Weights of a small GPT-style language model, trained from scratch on English Wikipedia: rotary positions.
Each number is 128 + 32 x the weight over its row's rms, rounded and kept within 0 to 255. Layers, rows and columns count from 0. The size above them is the row's rms in percent of the matrix's.

# layer 2 attention key, 256x256, rms 0.058, rows 175-191, columns 64-127
size [115 102  88 138  97 108 113 108 107 109 109 104 107 107 106 107 106]
[[175 123 130 128 127  98 178  97 140 170 171 153 116 127 135 123 102 185 202  91 109 149 108  99 103 194 161 154 117  83 141 188 106 126 101 128 103 155  84 110 130 108 131 171 124 145 166 138 148 111 113 158 119 162  97 140 109 106 129  89 140 117 183 129]
 [218 195 137 153  86  91 138 185 122 124 164 142 176 136  43 161 165 190 112  65 127  90 111 145 140 143 118 155 133 122 172 141 168 187 128 112  68 119  95 129 160 139 157 106 125 154 100 108 138 149 141 161 146 172 127 115 156 115 135  82 166 155 118 106]
 [ 75  76 101  89 108 106 157 139 144 128  79  97 119 178 207 141  94  40 156 110 156 165 136 122 134  86 156  64 150 151 107 102  90  67  75 176 170 126 144 113  95 116 118 149 134 150 169 199  88 118 137 148  98 105 136  77 127 159 148  95 123 137 131 122]
 [176 139 150  95 137 117 120 115  53 157 169  89 193 142 157  62 155 164 187 141 158  49 151 146 132 100 169 194 163  82 136 121 149 111 129 153 120 114 123 115  98  99 106 120 127 161 130 100 113 114 116  75 178 137 145 151 144 179 113 149 129 126 123 123]
 [139 223 132 149 131 147  99 139 107 138 102 107 152 159 155 119  80 141  44 126 144 146 200  79 113 109 138 140 127  89 156 117 175 143 117 167  68 141 142 111 145  83 153 144  72  81 126 137 135 118 149 122 131 158 115 170 220  95 111 109 164 135 197 127]
 [131  94 138 108 139  68  79 139  96 163 146 113 176  54  80  89 142 152 163  63 110 173 113 174  66 111 120  77  85 167 107 124 145 126 200 145 102 135  91 185 111 124 122 133 173 114  95 166 139 138  88  95 147 145 181  82 163 112 129 142 114 159  58 138]
 [138  91 114 123  95 173 112 149 115 158 110 142 146 131 124 117 160  98 145 114 189 171 126  82 158  28 129  73 100 154 159 100 127  80 119 109 119 137  81 102 143 119  98  59 197 109 136 147 124  44 112 144 121 116 134  90 164 169 190 130 181 105 149 158]
 [163 100 144 153 106  83  80  78 139 130 113  98 156 143  90 130 118 130 103 143 164 163 134 118 114 113 140 127 108 156 136 132 173 113  88  82 145 107 135 100 103 170 120 112  77 181 186 135 108 109 133 150 121 155 168 105 183 138 125 142 143 142  66 132]
 [ 89 123  98 182 138  89 113 184 103 119 123 152 194 111  97 152  35 115  86  89 159 173 144  83 134 127  59 111 125  66  75 168 134 112 143 129 109 114 197 157 115 132 120 116 163 111 174 155 102  99 147  90 120 173 149 162 124  86 113 115  96 123 107 164]
 [143 130 185 131  78 113 119 189 113 198 120 125  95 137  71 115 135 136 158 139 155 136 199  76 173 176 150 142 136 112 110 132 173 169  98 148 193 163 122 148 181 123 176 111  68 147 158 178 124 192 129 120 190 141 144 120 124 131 125 151  93 169 169  70]
 [135 155  99 145  59 121  86 142  87 118 128 132 125 207  90  94 125 129 129 131 161 129  99  14 140  99 151 104 164 183 101 137 123 103  99  92  86  96 150 184 149  88  89 120 156 133 118 157 119 124 101 104 118 115 153 162 185  78 167 108 214 120 165 125]
 [107  99 100 184 133  99  94 105 153 101 161 104 106 136 144 172 115 163 111 127 144 151 145  93 107 120  73 150 119 135  55  87 132 104 159  86  81 207 163 173 138 112 108 150 104  68  96  79 118 182 120 144  80 153 105 153 163 106  77  47  76  85 159 136]
 [134 126 128  95 135 114 166  85 155 116  98  64 203 144 161 127 162 115 130 106  66 164 158 122  84 115 151 115 130 113 109 156 116 152 144 119  80 138 195 157 175 156 128 120 119 120 122 111  68 116 149 145 136 164  74 138 186 149  86 108 122 175  94 129]
 [ 81 149 104 158 159 140  86 121 115 144 140 168 156 123 111 139 161 108 113 124 154 192 100  62 160 115  46 118 159  73 172 153 107 128 171 115 133 134 168 111 177 103 127  95  84 113 169 149 119 113 134 176 124 103  80 168 168 119  82 162 154 137 132 146]
 [164  68 103 130  74 135 107 156  98  93 104  92  93 183 140 177 211 159 111 127 174 122 121 139 102 124 148 120 121 150 111  99 166 144 129 159 116 116 177 151 156  64  86 108  95 134  97 151 120 167 138 125 163 142 124 110 100 130 143 136 115 116  54 166]
 [133 149 123 158  87 125 117 129 132 205 157 125 149 123 114 123  81 130 107 161 170  71 123  98 118  54 137 141 153 169 145 152  81  78 161 124  98 179  94 139 104 125 157 128  50 117 155 156 113 105 158 161 132 109 135 126 113  89 103 106 142 123 141 144]
 [ 77 131 185 162 111 117 120 135 110 118 134 165 171 110  95 183 128  94 123 120 180 155  80  57  97 158 126 105  37 151 134 119 150  88 151 132 116 101 178  83 136 193  74 156 161 100 150  76 168  97 108 135 115 138 125 141 148  80 108 140 138  81 114 151]]
# layer 2 attention query, 256x256, rms 0.0598, rows 176-191, columns 64-127
size [101  91  87  91 105 104  98 109 105 107 102 101 104 102 103 102]
[[145 130 189 162 122 167  96 100 100 125  81 107 124 147 115 132 106 137  96 131 164 109  70 142 134 169  67 146  99 120 105 127 138 179 206 125 112 159 133 103 141 157 100 125  93 138  74 228 143 147 148 159 146 108 136 149 152 109 103 121  85 139 139 118]
 [ 73 116 114 125 141 151 101 133 175 119 116 135 125  99  76 129 124 125  62 176 143 105 138 109 163  88  96 127  98  86 156 163  95 120 122  61  43 101 132  72 139 141 143 114  96 110 158 126 135 162 157 187  60  80  88 126 124 141 145 120 131 115 123 158]
 [139 158 124 158 137 146 100  91 140 133 161 132  96 134 114 145 166 127 148  75 121 176 137 117 138  81 124 133 137  47 108 144  93  70 135  98 136 127 152 172  84 108 107 114  64 114 119 146 144 151 117  54 112  85 170 136 182  85  84  66  90  75 209 101]
 [140 176 192  74 141 122 126 113 122 184  99 132  77 122 115 136  98  65  41 110 158  88 136 101 116 137  87 135  91  94  88  88 168  97 149 133 126  91 158 122 108 138 155 117  88 154 111 121 131 121 101 164 128 169 128 114 181 151 168 116 123  81  81 142]
 [153 134 105 115 135 156  70 193 156 101 112 107 181 159 105 141 134  77  83 102 145 119  80 102 150 133 157 114 150 160 115 118 181 171 183 150  89 119 146 174 124 116  57  57 159 177 145 109 112 166 137  74 117 188  69  98 106 120 156 161 122 146 135 152]
 [122 101  78  76 134  83 101 134 136 159 185 122 102 178  77  85 114 157  93 188 122 161 178  81 117  99 100 147 113 117  99 163 149 182 107  45 105 177 105  76 109  91  83 130 207 132 180 156 109 154 121 107 117 145 110 101 149 144 151 141 134 135 102 157]
 [120 139 159 154 125  99 149 143 117 135 162  96 118 146 118 101 111 142 153 153  96 122 118 159 178 102 103  85 144 121 116 138 116  71  95  89 173 113  91 144 126 102 144 177 116 206  72 148 176 115 144 162 157 137  68  83  91 126 206  75 130 114  69 140]
 [104 153 120  93 187 113 116 135 110 101 153 186  96  99 103 177  58 127 120 183 109  75 161 105 172 139 165  95 149 149 164 165 126 118 133 110 126 108 129 134  72  91 114 181 160  79 133 131 123 140 133 150 163 130 115  93 118 171 139 156  79 128 113  94]
 [108 113 157  95 106 123 138 138 125 137 122 107 137  91 141 175 128 102 150  63  99 129 140 178  96 145 137 110 187 105 126 122 136 135 165 131 138 132 125 156 157 172 100  93 145  90 114 159 118 174 147 112 147 105 102  84  74 160 139  90 147  75 141  60]
 [ 97 110 139 138 162  97 168 196 100 139 171 135 146 126 105  95 136 164  74 182 184 158 135  96 136  87 120 104 107  94  95 157  72  76 121  52 126  54  82 202 109 154 136  96 139 111 133  87 106 136 125 172 149 174  56  73 107 156 171 104 126  84 132 159]
 [108  96  80  99 172 153 198 100 126 142 103 106 171  92 158 139 125 114  99 157 126 153 114 127 121 112 149 123 123 181  91 100 134 150 148 190 171  71 122 186 119  84 144  86 128  83 151 103 136 133  79 108 109 196 159 192 124 161 150 150 175 109 105 156]
 [139 139 124 144 104 140 172 151 132 117 125 149 137 144 132 173  97 121 143 173 155  80 125 130 141 128  57 159 139 176 157 119 120 134  97 166 103 117 173 138 116 132 112  92  99 156 137 162 111  80 126 140 110 147 179 155 107 174 156 127  58 124 162 117]
 [145 140 157 131 176  85 178 155 119 116 132 162 163  95 123 117 129 124 115 141 124 117 133  89  95 109 155 101 154 169 114 119  83 101 109 136 155 126  81 146  63 138 164 141 156 120 108  91 138 155 159 123 121 173  86 108 122  46  97 152 146 193 176 175]
 [142 127 113 155 153 141 133  98 133 177 117 135 114 169 145  74 153 169 131 121 130 118 209  65 119 192 108 161 148  85 106 108  63 150 125  82 152 125 126 124 145 111 181 164 109 129 172 178 118 123 139 103 143 180 113 115 177 127 151 163 146 117 167 133]
 [152 146 158 134 127 106 115  77 136 168 205 135 125 100 128 121 135 117 142 197 122 116 157 144 113 148 127 123 131  89 134 141 113 144  85 126 173  58 105  73 112 144 157 153 122  86 138 156 113 165  55 104  82  56 119  86  62 118 106 147 127 184 166 105]
 [104  95 115  82 140 130 116 163  99  81 156 129 148 113  88 128 125  96  98 140 161 137 118  98 138 140 119 102  83 157 177 168 109 159 136 157  77 163 115 121 145 107 157  90 148 161 139  73 125 149 135 142 163 116  62 106 172 120 166 152 132 135 189 187]]
# layer 2 attention value, 256x256, rms 0.0469, rows 128-163, columns 64-127
size [103  98 100 103 109 106 111 107 106 111 114 100 105  98 101 107  99  96 103  96 103  99 102 102 105 111 108 104 107 102 113 100 105 111 106 108]
[[144 125 105  72  99 149 152 106 125 104 132 146 155 140 143  51 102 134 123 114 112  97 194 128 183  99 145 154 132 151 198 114 177 147 114 159 124 170  74 118 175 130 128 133  97  97 130 109 121  60 135 144  73 166 152 114 160 134 131 147 158 169 158 130]
 [ 84 109 122 136 145 152 142 145 117 112 191 128 134 153 129 121 172 164 124 201 102 132 106 160 136 142 153 172 223 112  87 110 131  61 155 153  99 141 134 144  94  91 168  92  65 119 112  86 135  87 105 103  82 113 145 147 117  93 136  87 110 155 125  79]
 [124 152 136 113  98  93 192 118  93 132 123 142 154 160  92  93 135 117 155 154 187 114 169 155 126 101 142 119 145  70 102 102  80 226 129 133 105 129 123 105 128  68 147 103 136  80  94 101 118 136 148  93 132 126 127 128 190 171 177  98 127 117 166 104]
 [118 130 138 121 146 111 170  91 143 197 164 142 131 106 169 119 155 108 118 177 130 154  77 217 142 132 173 142 144 104  93 161 123 146 173 139  69 121  96 105 105 133 112 128 137 118 145 136  92 130 124 100  88  83 152 142 168 173 129 181 116 159 116 177]
 [133 110 132 165 116 116 210 112  97 167  85 107  78  99 127 136  82 148 156 111 163 187 105 100 183 122  92 129 154 133 106 109 143 121 121  86  95 180  68  83 140 133 114 212 140 138  88 127  91 123 154 106 138 113 117 106  88 115  69 108  82 107 103 149]
 [147 149  92 125 137 157 116 107 126 147  68 141 113 138 146 130 124 139 110 135 171 132 110 133  93 163 144 155 132 184 176 102 144 155 143 129 113 106 184  98 137 121 167 141  90  87 201 146 145 167  55 156 127 156 157 156 149 132 189 106 140  74  89 148]
 [133  92  81  89 137 169 154 119 120 122 118 126 143 163 182 142 169 142 149 161 108 127 177 111  81 144 113 173 106 122 130 165 142 199 142 109 133 185 111 144 125  64 141  75 105 146 170  93 121 131  79 121 109 193 128 138 139 138 167 154 136 149 143 203]
 [133 151 130 190 138 109  47 128 129  60 126 127  95  95  84 110 123 142 101 149 170 158 114  98 132 125 199 103 120 156 156 147  75  72 136 130 121  89 159 117  62 143 148 194 145  89 136 135 135 139 143 106 124 182 131 158  98  95 129 124 145 135  69 139]
 [139 108 156 132 145 119  69  90 153 129 126  93 164 135  81 204  79  97 190 127 164 151 149 173 127 127 109  91 124 122 127 137 101 134 105 156 126 130  93 112 136 110 105  66 185 176 127 171 150 114 110 128 118 178  78 139 111 131 152 146 141 100 127 112]
 [104 102 108 126 149 158  74 103  87  92  92 113 105  77 122 166 122 138 114 135 126 110  82 122 151 136 153 102 114 126 137 153  70 114 159 101 137 103 141  84 175 160 222  69 110 110 146 144  96 191 147 150 133 132 195 116 115  86 137 108 142 134 130 139]
 [132 130 134 146 164  94 139 115 156 138 195 142 154 129 117 173 192 118 131 177 130 163 180  91 148  86 140 127 110 107 164 183 103 162 206  87  89 107 137  96 120 114 132 171 104 190 135 145 114 178 141 112 132 169  73 159 158 118  91 124  99 160 122 117]
 [147 132 129 201 117 160 121 138 109 145 157 106  71  90 157 135 100 124 152  80 131  99  66 139 104 126  62 138  95 156 126 121 144 108 129 139 140 144 138 153 130  83 150 122 107 119  38 115 136 140 171 152 122 114 117 160 222  92 134 124 171 144 135 111]
 [160 111 114 105 164 132  41 209 124 106 139  84 117 124 145  88 140 118 154  63 141  87 151 161 162  72 160 107 106 138 165 108  78 172 135 135 144 139 124 165 131  92 105  87  93 135 118 185 143 101 137 124 136 182  88  86 119 146 161 109 159 148 217 161]
 [130 114 141 134 149 153 182 118 137 132 128 161 167 114 109 111 149 141 217 207 121 160  95 155 133 125 191 144 178 231 186 131 134 112 136 102 160 123 151 110 149 123 122  60  83 102 103 186  88 164 100 139 135 233 132 146 121 133 123 103 134 173 161 136]
 [119  83 142 151 115 161  80  81  78 114 133 171 129 105 146 147 216 116 136 155  86 187 160 139  93 138 126 110 118  31 102 109 180 135  93  78 194 119 104 114  93 133 145  87 119 108 135 117 106 164 107 203 114 133 104 173 120 136 137  86  70 128 141 121]
 [102 142 131  98  42 163  59 184 113 175 134 135 101 136  98 133 141 118 123 179  74 117 110 139 126 101 125 113 111 144 199 176 106 121 119 105 186 104  83 120 102  91 121 100 105 124  84  73  79 123 133  72 134 127  99 124 197 153  90  94 172  66  94 153]
 [ 88  78 120 161 146 117 105  94 122 132 113 143  80 102 158 112 115 131  86 137 101  87 116 147 171  87 159 137 132 126  88 144 203 156 169 144 132 151 154 158 118 144 137 159 120 120 143  66 132 174  96 118  94 138 119 145  55 121 102 104 148 160 131 205]
 [104 125 132 158 106  71  81 121 131 134 151 116 136 133 134 140 114 126 105 101 180 178 155 136  78  92  59 135 136 123  24  96  96 140 152  95 123 103  89 124 136 173  76 108 144 115 153  97 171 172 117  77 142 171 167 133 103 121 118 131 108 161  87 151]
 [113 134 162 160 174 156 174  80 127 140 121 169 135 142 149 123 119 132 122 196 116 172  94 128 147 133 103 129 106 149 195 141 121 120 174 168  61 179 181 161 154 132 135 174 160 118 145 197  99 207 135  86 117 168 167 134 132  77 190 139 152 147 101 156]
 [178 114 140 158  90 131 119 100 115 124 104 233 149  79 132 142 164 124  61  85 120 143 161 152 112 124  79 135 145  89 144 137 159  81 104 122 140 110  52 141 101  88 135 170 114 110 139 128 116 134 133  74 117  94  80 180 121  24  76 110 139 141 143 154]
 [112 121 125 132 123  88  97 122 116 142  90 128  78 125 152 158 163 136 149  93 105 157 207 135 168  83 103 182  88  65 172  84 132  93 148 115 126 199 180 148 135 137 143 103 138 203 108 159 132 108 178 128 106 150 222 128 114 168 123 192  77 105 160  98]
 [162 122 172 147  96 169 130 157 159 105 136  87 100 189 112 113 204 107  95 102 164  79 124 154 108 119  59 137 106 153 130 151  55 191 137 116 110  60 102 100  98  96 145 104 153 118 145 128 140 177 122 122  88 124  99 135 135 115 108 124 136 126 153 139]
 [127 125 159 184 128 114 143 125 122  43 140 183 117 147 126 156 139 148 151 125 138 178 164 119 139 108 116 150 157 145 125 183 103 165 171 110 172 134 108 113  64 110  93  61 142 130 120  80 148 159 154 120 112 145 148 152 160 133 132 133 167 148 160 120]
 [ 88 130 113 182 130 185  73 118 108  68 124 132 141 114 116 130 148 165  98  37 122 126  49 106 156  72 175 131 115 141 123 111 111 156 152 159  93 139 121 112 119 130 108  60 132 176 148 147 161 144 191 128 132 161 156 127 110 101  98  94 164 160 120 141]
 [119 145 136 154 139 171 111 172  74 125 119  67 174 124  81 151 212  89 154 167 180  84 114 149 210 133  97 131  99 101 147 142 133 207 119 122 124 108  99 106  77 109 144  74 146 132 140  91  80 127 158 133 149 148 111 160 164 112 152 155 125 140 103  92]
 [151 143 135 161 139 145 150 115 126 149  99  95 148 132 155 112  51 118  67 148 142  81 166  99 175 114  83 142 149 102 146  72 197 168 140 126 104  86  79 172 134 109 108 170 110 126 140 179 135 134 145 153 127 222 116 162 115 123  87 108 110 185 108  97]
 [117 161 111 115  94 116 122 114 129  32  94 141 100 169 158 115  98 124 152 126 124 110 107 143 150 115 135 114 118 114 106 149  93 103 153 156 125  91 178  65 119 117 156 176  76  98 142 138 128 140 118 109  71 130 117 113  37  82 123 101 162 120  72 175]
 [114 145 132 147 154 102 184 146 114 130 141 130  89 106  97 103 127 166 135  98 115  86 168 119 105 173 111 138 151 174 140 128 125 122  95 140 101 175 121 126 165 129  86 116 127 121  90  58 171 137  91  91 121  94 122 127  71 115  99 135 136 143 160  95]
 [ 93  91 133  72 157 141 189  90 123 133  86  66 145  98 160 193  74  75 126 144 138  73 151 184 153 192 101 139 169  92 104 132 130 179 119  98  72  92 109 120 153 111  81  81 130 139 103 107 121 161  77 151  97 160 174 175 154 112 180 113 155 159  90 127]
 [126 134 103  97 158 120  98 159 126 154 118  99 135 104 119 170 106 145 105 107 133 108 192 128 160  58 145 134  92 174 129  90 106 127 151 150  93  38  92 167 103 166 176 180 141 122 121 137 177 152 117 175 112 123 104 105 106 147  96 150 112 139 116 136]
 [136 146 138 104 193  87 188  91 136  95 132  77 117 167 125 107  85 140 124 149 170 146 137 106 105 109  61 156 152  90  94 128 139 143  69 109  73 149 126 133 177 123 107 108 150 152 149 125 147 194 163 151 114 155 202 120 126 136 105  78 106 151  72  54]
 [121 110  88 132 132 126 148 175 109 108 177 160 175  97  64 170 150 135 127 174  95 111 179 120 166 105 151 144  98  85 150 155 124 186 177 112 102 141 106 154 115 123  79 192 141 117 129  82 140 160  71 138 105 140  78  69 164 137 129 146 152 175 163  50]
 [143 157  97 125  90 132  73 199 113  55 133 117 153 152 105 110 116  70  86 173 171 152  99  86 132 150 168 143 198 154 111 116 134 181 173 135 158 116 135  92  61 167 138 138 149  87 135 161 108 162 137 136 129 133 122 126 137 141 191  86 144 119  96 123]
 [138  91 121 127  97 117 121 127 131 118 131 127 101 120 147 114 117 113 174  68  99 134 255 114 171 132 130 140 148 131 132 113  99 131 119 181  99  82 102 171 157 134 123  88 176 124 106 115 108  85 146 125 121 143  72 115 166 172 130 126 126 144 171  81]
 [ 92  93  93 130  97 183 122 121 138  85 150  97 157 164 116  96 169 162 152 146 171 135  72 110 130 141 101 142 136 141 162 105 120 126 114  85 142 119 105  89  91 126  94 118 132 161 118  95 114  90 121 127 129 116 221 135 149 105 125 132 133 124 154 142]
 [153 137 150 161 167 163 154 112 120 136  86 134 129  97 117  86 149 138 100 104 141 106 205 177 151 142 142 130 133 136  99 173 148 170  87 149 127 141 175 156 197 128 135  96 101 102 127  79 101 125 154 126 125 130  95  96 116 141 194 159 162 144 177 101]]
# layer 2 attention output (transposed), 256x256, rms 0.0393, rows 128-163, columns 64-127
size [ 99 108 101  98 108 115 124 113 114 113 122 104 106 106  99 107  98 100 121  93 101  97 101  97 103 110 109 102 103  96 117 107 109 118 113 131]
[[104 154  86 147 151 100 174 107 146  87 185 211 166 102  80 181 141 126 144 114 166 158 128 131 147 155 173 193 118  93 139 125 151 160  81 133  70 141 139 100 165  72 103 160  87  92 144  92 160 181  97 108 179 142  96 144 129 129 132 138 155 149 115  69]
 [163  88 151 147 145 167 109  70 149 150 146 121 132 137 119 108  80 135 143  75 115 128  84 134  94 162 113 147 122  73  92  97 193 127 114 164 125 140 150 108 119 119  91 143 112 144 103 138 159 135  92 127 117 152 159 162 133  89  90  79 155 130 149 137]
 [121 104 160 145 202 146 139 127 134 105 162 132  98 125 137  83 127 143 146 140 133 175  84 119 161  91  93 118 136 158 145  92 138  84 150 151 149 109 184  68  98 148  91 138 144 134 110 117 129 147  91  95 156 142 114 123  43 124  93 104 116 107 123 115]
 [130 124 119 147 133 130 179 144 102 225 110 162 116  88 162  80 131 157 125  91  74  66  78  81 162  80 124 107 139 109 123 161 131 101 152 137 141 139 131 115 160 120 111  91 165  89 158 181 177 137 169 147 103 119 126  84  97  94 125  97 143 129 167  89]
 [127 204 129  99  86 141  88 155 193 165  99 102  91 120 153  98 134 147 125 140  69 142 200 150 145 145 108 139 128 103 144 142 124 118 108 137 221 121  98 160 179 108 139  99 204 143 162 124 135 123 136 136 113 113 141  92  76 132  97 157 148 132 132 138]
 [167 120 136  92 116 158 155 114  80 126 105 157 137  60 144  92 127   6 130 134  96  98 119 158 141 113 136  90 120 127 124 138 124 141 167 179 132 125 131  99 104 181  82 168 128 151 104 166 191 113 156 130  82  90 121 109 145 102  90  96 186 186  93  74]
 [136 130 155 125  88 155 154  84 110 165 122 155  81  83 117  95 186  77 122 153  93 162 133 136 129 146  99  94 163  99 198  82 114 114  90 130 125 133 156  88 167 121  79 134 104 105 147 170 135 154 180 145 122 174 136 168 139 106  74  87  90 176 140  54]
 [149 103  96 173 176 102 165 156 163  96 168 119 162 126 130  99  98 148 141  93  58  89 138 164 110  82 156  87 125 178 129 160  90  94 133 126 174  95 110 160  96 110 135 178 178 116 137 130 122 102  75 127  80  87 117  74 120 153 120 104 159  89 148 155]
 [117  92 112 116 152 156 110 179  52  80  88 160  99 154 155 133 137 132 105 118 222 131  35 113 187 175 115 125 119 153 114 171 144 117 138 156 117 124 137 137 154 121 138 169 174 130  93 158 137 111 190  91  66 105 183  97 118 134 173  97 173 122  74  93]
 [134 157  96  69 122  75 125 135 106  72  80 150 130 125  83 121 117 173 156 146 128  99 203 126 115 148 125 156 187 184 155 209 110  90 118 167  99 146  77 185 118 176 125 127 161  64 149 125 105  90  41 174 123 102 114  93 147 172 152 107 118 152 234 122]
 [ 91 133 186 110 140 138 107 144 192  92  71 107  73 145 161  91 143 172  73 126 176 122  77 165 136 111 127 159  77 166 132 124  75 183 125  78 146 165 178 101 132 118  66 135 118 109 168 128 156  93  90 125 143 194 103 128 152  64 114  87 116 140 146 165]
 [ 69 120 177  81 141 157 167 121 127 170  99 196  92 125 140 127 133 173 125 164 170 105 127 146 227 124 138 125  78 101 153  76 114 139  92 134 138 149 131  97 189 131 130  40 108 117 126 144 143 118 129  77 147 124 137 152  89 160 114  91 132 122 151 104]
 [ 85 195 152 139  94 169 188 123  97 115 122 128 103 127  87  50  99 126  89 145 163 142 114 117 135 145 137 124 126 129 150 200 184  81 107 163 124 144 126 123 120 105  86 164 137 140  68 192 143 144 109  93 133 158 171 160 124 139 129 120  60 100 121 145]
 [151 143 102 136 138  84 133  88 147  91  99 155  90 127 119 114 110 140 102  86 199 169  73 211 128 149  85  99 114  75  57 169 114 136  93 161 166 134 110  46 117 137 122  79 114 140 112 142 172 105 111 124  59 137 135 139 140 118 153 108 123 120 175 137]
 [192 155  98 150 134  86 140 146 134 136 154 105 116 135 122 125 101 152  84 114  95 154 137 134 113 123 150 166 147 133 125 111 165 195 142 166  66  86  98 167 100 177 121 130 105  89 121 153 121 105 116 111  21  82 144  78 154 115  91 120 160  92 114 117]
 [141 130 121  95 136 128 124 138  98 140 119 112 136  86 174  27 175 130 172 110 110 121 182 201 147 141  99  90 145 109 147 157  76 126 126 106 147 142 109 123 170 130 119 217  83 186  97 107 140  83 141 139 145 156 144 141 116 158 152 107 131  69 105 167]
 [170 123 170 147  98  81 141 129  99 152 151 144 121  65 125  69  71 162 131 133  76 127 120  71  99 128 167 101 138 174 186  86 100 167 124 132  57 168 116 171 158 137 146 109  96 107 115 143 133 124 118 148  72 106 160 130 131 125 122  95 125 156 119 121]
 [126 165 121 131 103 133 203 130 176  98 160 125 203 163 128 149 118 144  91  94 101 134 131 119 145 172 146  82  91 158 129 146 173 166 143 146 122 186 111 154 130 158 138 139  73 109 140 182 116 156 141 184 113 177 118 140 124 119 112 128 128 119 126 157]
 [ 59 134 185  50 138  93 139 103 142 161  95 162  46 115 143  85 134 182  96 112 163 114 170  78  74 205 109 152 155 168 117  90 106 132 139  95 126 139  92 107 147  85 118 119 138  83 188  76 143 157  99 190 140 102 111 109 186 111 121 133 114 130 150 106]
 [ 85 110 111 131  69  52 139 152 146  77 123 108 124  93 118 201 182 191 138 109 109 137 170  89 141 148 181 115 115 122 141 119 127 193  86  96  76 153 177 165 107 132 105 171 162 111 148 149 129 150 137 169 127 124  93 113 144 146  90 167 205 108 107  87]
 [ 88 155 102  81  64 121 168 163 118 130 106  93 111 202 140 146 122 109  57 175 173 139 129  55  84 136  92 166 133 135 130  94 147 141 113 130 130  91  73 168 123 139 105 152 147 184 138 121 134 175 124 171 139 176  72 124 151 105  86 143 129 152 167 133]
 [152 149 125 154 197 189 157 156 133 123 129 177 112 122  81 173 167 139  98 122 140 161  86 108 238  94 120 111  64 103 170  86 108 123  92 147 143 115 210 133 145  91 126 146 115 136 103 159 151  78 144 125 101 111 111 127  97 184 107 125 145 147 112  76]
 [119 175 138 145 127 178 134 141 156  80 148  66 134 163 165 161 156 183 119 129 117 134 122  87 109 191  64 109 133 193 193 198 135  94 148 127 166 174 139 100 117 191  75 113  96  47 159 122  97 137  87 124 151 156 128 144 131 121 117 143 139 132 133 161]
 [114 163 131 141 100  65 147 112 195 149 154  83 139 116  74 146 146 182 163 119 145 175 135 159 115 150  89 173 126 107  97 115 111 103 109 132 142 166  94  96 127 131 128 110 115  50 124 126 100 125 104  99 151 217 124 139 115 210 121 116 112 118 175  89]
 [102  83  87 114 115 113 134 148  54 171 119 159  27 123 125  97 147 136 118 114 197 116 137 156 102 139 102 110 155 150 143 171  96 109 126 128 128 101 116  97 107 123 123 122 138 126 116  71 119 207 110 162 184 104 166 153 144 121 187  89  68  68 153 157]
 [192 126 162 168 120 160  87 106 120  92 139 116 151  93  38 206 110 113 189 132 148 125  91 131 111 117 140 128 148 157  93 123 109 131  64  91 101 117 207 120 175 151 166 182 149 184 113 120  95 141 115 154  83 110 118 216  97  60  87 106 166 165 183 104]
 [137 143 120  98 137 119 153 155 135 166 129 120 133  94 115 147 145 115 110  97 100 123 173 130 143  79 180 143  86 114 148  78  38  66 171 129 154 140  82 168 174 170 132 163 144  67 162 140 178 119 170 117  92 161 125 129  75 120 157  86 133 145 135 101]
 [ 90 102  71 154 130 103 156 150 131 110 105 153 115 126 108 133  73 184 127 162 116 137  94 101 137 128  78 145 161 139 142 163 128 169 147 117 131 115 143 148 101  92 179  65 143 159 125 146  98 138 180 145 133 149 100  90 160 128 138 158 147 151  68 103]
 [152 133 139 154 155 170 111 126 113 188 100 147 115 148  88 130 185 136 181 124 101  89 114  87  75 116 143 141 127 131  71 133  69 134 161 131 141 107 130 103 140 115 154 109 181 145 173 126  60 131  84 136 131 145 123 144 122  74 115 151 112 119 162  57]
 [ 95 127 113 146 154 187  98 136 252 108 179 147 197 179 137 143 143  89 140 100 112 160  85 145  87  77 156 166 103  90 100  75 163 113 100 132  96 100 116 128 154 141 177 118 144 193 124  95  97 128 105 127 165 118 117 182 100  97  86  99 100 130 138 209]
 [147 142 115 171 142 135 117 135 195 164  80 151 130 180 129  96 141 192 106 124  94  64 119 165 162 162 129 164  98 191 111 156 160 152 163 135 188 134 131  81 110 123 124  84 138 141 148 132  82  78  74 125 166 145  98 142 135 125  83 164 161 156 113 155]
 [ 65  67 162 173 194 114 117  91 250 149 128 103 178 137 174 106 155 177 133  92 128 150 115 177  88 108 100 152 173 128 156  71 104 100 141  97 100  81 115 136 138 102 127 139  85 115 121 157  98 149  95  97 168 119 121 196 137  77 124 104  84 132  92 151]
 [186 160  78 147  83  85 138 134  61 118  79 113 142  89  81 101 153  94 155 143 127 106 140 207  99 121 167 128 105 134 166 116  64  45 143 134 111 165 137 100  89 158 144 137 115 112 134 139 149 123 115 148 123 146 139  87 128 104 173  71  71  70 140 171]
 [ 94 121 101 147 103 151  97 116 118  65  85 124 151 205 114 138 127 193  61  86 114 117  37 120  79 143 124 187  91  27 137 170 164 127 147 127 106 171 102  91  87  92 171 155 128 153 140 132 136 156 181 139 126 127 125 156 136 150 141 108 144  94  80 150]
 [115 128 166  90 149  39 148 189 150 126 125 146 115 117 179 100 125 122 102 148 139  91 159 162 124 102 181 125 128 171 116 214 143 145 135 139 125 137 147 153 146 106  86  86 175 100 129 144 123 135 135 122 160 174 129 129 168 127  75 179  74  63 171  91]
 [125 172 161 127  70  77 182 148 146 133 145 179  88  91 103  70 176 140 105 176 114 152 138  63 152 133 139 142 126 129 199 110 160  93 178  46  84 128 103 167 150  87 161 153 132  89 167 119 109 186 145 122 186 130 100 123 111 136 120 120  57 119 121  65]]